config.yaml
n_layer: 17
weight_decay: 0.0
schedule: "wsd"
Each number is 500 + 40 x the weight over its row's rms, rounded and kept within 0 to 999. Layers, rows and columns count from 0. Numbers have three digits each. The size before them is the row's rms in percent of the matrix's.

# down: layer 4 MLP down (transposed), 256x64, rms 0.618, rows 231-255, columns 0-63
# up: layer 4 MLP up, 256x64, rms 0.616, rows 232-255, columns 0-63
down231 106:523471559483524510537571486472521583487512466516422436436522545483490485514490565498474500497465602461476499489562414464528484538474478498520505449504465412501492488500550464523504549525424454
up232 098:528482508531482512507530521497425556460464489483576491547568533443456578489504507543515481428408463542485457441448542531502507476409557476533501549495486570487478547478482523490526539500507448
down232 106:468535472520487536544482478528504544421485515518490512541492423447539536477532537483461483477420555520553468432568528534563508579446579471492506497547535499526520518520556502605477489500480509
up233 099:502509517556459438506544487482382491467509423526462461565540519547479492446458522498474484496480450525406500468567491526487481486504498523533425589497473500500578496479505460539502529536492436
down233 113:510530435521522454530503530475486486546567466507585475472524514592540486455446479438382543512562544492546535444475482487424520505471550488529491518460482552508452433499502526482510484492463489
up234 092:550486496513420460513503512491516551570543485484482475454544483465499545556466513484567553510466412511531510448590498501564548543423563478408511540505501511531535481472512522495535544462457517
down234 079:429543549496488550474465513450509490539503539397442511476464506493464451473467494511563512536483563498465447457453495496537466415562521579520460491518491520476482483486499373489493485469527521
up235 109:533497469492488474447435457493502497476515507474494562486514457515556521496464538586530418482536470511534506427533473478493510451529535432519467477550495467503570595466507502528593562548547457
down235 110:524425433495531569457503471485506517471472555502471493504506445474586469535494538540490529413461491534494559478511422547513470448523565445521483559505575488576458499520466505529460519500461546
up236 096:435467439553540542397526527568551507506493499467532424486461556431495515489475503459473470477489448484515503487467484548456564533557486493490488522579517469475507543579472479467569497517558504
down236 114:508466481484489510477507493520479536478446541516451482527470552470491539519599439453495491517481549520582560479511494399503504451481469494470511478414592484450496519547532407474523486533558505
up237 106:516529551507434442525519484555500504505554551468527509404519481508510572487448479536511418499464493501443485542555549533500548523491526553485542456469484434535528442599516495470473521452529554
down237 116:438551496531419476517555491509509488477489510508471566588499447475536470459487418512451575504561481456464566525439544532438512469547554528552497501482512473411492471559478468488514509506506512
up238 098:544491545513493436472479492518479562557489507465540478468488489597473520515551508461510496515549548470587477525570511508401540503521489549505507420529477544517498500561515551500578506564522441
down238 098:540486512498530515530472506524520544498518488528560507579577533456517506524493471557474560521467452473486571487472522484615508457491569471475493475435491444431507498513524508420487432535507581
up239 097:529455493454555561516506571465482501522489541449540545512496518441457544434540492541505494524498478508452435468467462500488488476470517458503494582553497550475452512546531537500410523610450545
down239 095:497466523527543452462510540560563450469471604487563573455472514518434505480459547480475480481558506535513519504548443564522557555474567399481509506503499505550494501533477487510433506513486500
up240 103:536519459548493517502489538446511492460459410561469471503504473465552491519469416512491514500521461472480448476519526491546453583512541463514555470431453397505465524485512538434566520485540447
down240 094:469417474492498496517500487476507466553439533464571499561514526547503581469510510558515494426505499483542488555508510526527543411514550509473469497562438561459448506466462505553460429534481561
up241 102:483485464512488536429528448514447493432510502466568559430483428508491502494553570533510463470489520529544535505524496500568548557563547511398466565514511504499560513522473491541511538543560484
down241 108:525481567509551501481544515477451478514450512543487473547521516471504531497571495481590531460504528434499546490503540484526471442576415518503488505583395470518466514447552530480518483483431533
up242 101:580476540493531473476480520516493527470517455485500551508539398520528557467554520420435474497471477517467473521433504440516519491532568551554565506553555463510504509408487558461497508542484506
down242 098:504545443515482480578548430489504517530501508471459454493439529466469488562517485552539506425472531539449456500604527451500540511517494523509492476450545486548507519563514448533524555440439432
up243 095:426482499525485477497524546502427409509486503524556480453586463508526515532437474514519483477565414502481500448525543535537514539533461465480431505521497523492487530511522545559546534411461562
down243 113:468514418534518509493472526531475490521535515481514484500586522472478456546446484532564487498445503600454461512540473525460479469468505513481571485475529484536583426493531503578469507486391498
up244 097:463448460437489483478506513532492525525447471547453521471496453449487467540459481528542458437555440557512479471485504532512484418466497498382514472518469537478496485541498600494522488440545567
down244 114:528505500508499497490548556426461482515462542569404583484410565539497438523509465496516434456468479532487480496507459539495444455538476433486464495512435522438536492518501488522530514495559554
up245 103:437519489446521402546500486554525535547492487482577459503524430526455494490523441547537531491483519434561546523536514475516550479451478501488500501442515489491542491522457579485596430522455494
down245 115:436558539550453473457545432500512459553539509509528496564518487498525595483569490474456490497510524507501445512506512435514499483548580494477560479463445506557519508508403485441486517435521540
up246 096:522457537446503492589545476508465526460551539409474501535544546476509499491501420452503463437482511512497491525552418528442512494461488526576549537528493506521463580450532531539483513473463437
down246 102:484556486452508551475460464468500530518449467597487412539465568531582450464468500429470522487472511560476498554521533507483463460551476490442513544474517470517436433468499497460513461502438494
up247 093:513495568543476472504426493459454422493417553522442523530516475586528467510459474509593460485570503483434452551534550473500516462497516467472541518551508461492452511515513446512529546482489551
down247 100:401495449517469530483535483494485494450574516507549558589429487597506496485456496473506522532515516491521452441489418514499569491540453494509514528499531512568519430498558473527449515480499548
up248 101:406458571516459459493551484584479486512508476485547465478570588505478496453493496540477454491470457558518526469571474534471502542518460461509533524443471462478523597423496460503513501512498462
down248 118:475513583478573433525437545505536546560538508468541479511526540527429478533423507489517440460527572442532442531520514508539482485460573549442559510495528540478506503475530524444504514454513480
up249 093:464497514414471532459481526562443508535494418495461490517465528486505504515531437474523521558537523531545468500474533554614478565515512440518477570556458457507539518493564472541499521506529432
down249 100:481506481463485529474563456534530448464465499466462587545504510518488445466518456508495556539489470493516427483524448473422449519549508476543516534455549476510571474420517474508452491618485480
up250 104:439478544487545472535513525443479498544512527483508471466537513428526551471530508508420477413479439504455511498529454538545521448610463490554546510499486457504541525578442508492496569531516535
down250 098:472508448471529510521541474566464476529544622461446487507443509523480550559504560522529560506504539477464492556508524505532426507396479514500486462465492556502452464533517505591494499473519532
up251 095:499515512524504513454501516469517552471507449529527515500481453481507519510522451435468542513527559544461530457510471543547502519421539444426524569486444534474620540491459527438536428525559523
down251 081:493442438470479477523487518531510495511455513475527521519517521517491460451573500494531551620467505488563465550417522471429480467503433549517438458487527457499499473509528587467481556538521444
up252 087:516452501496508585520488520545583458420451408511530534465494578468487496492554504503446591545494478414492417473538503511492475490516483511521550507530521551521526498467541490505448463532507546
down252 081:441541441567525518514474548477374526477548489451559469502515495487519477508448522490481499488506486601514510509559463516464565495433506510554494424489512505475480411479485470527514544514446464
up253 083:440433515426562508483510532570504446489538429510579486495460522460473506511467502492509485510469509512575484489531491553543468546517471526492495457548457456462600482522546590510427500492549493
down253 094:534582490501493561521489536515521501533456492516490468529553475529554467490581490433460512467515541505475536473598491456484515554513554471524460466476493472627509408473517537494442522472524507
up254 105:444422515496538476454500504474493518541513446468519489543556499483448569484466474519379471554550521461445510538508493479480482521502530477521561539528405505508438534422529525454563538508506500
down254 112:428483482541522588550464539503524582499472497455490448554514532487573461531433510543502462497498540460494524494423541489498462537451514522554434577452534561456497491528512546501440475523478496
up255 099:450516530484486542494572579514486498510492507483527540483505508488444446512445537515520486501465464460440552515444493546453537527546505506459543589595444444482538568503528560543470535453525444
down255 119:460519513524487547466550516551526424513449579547523514497515485505537424488450485549573477460498472509570527481584492519461489478485416510541484501496424521561493420486457482472563501533474535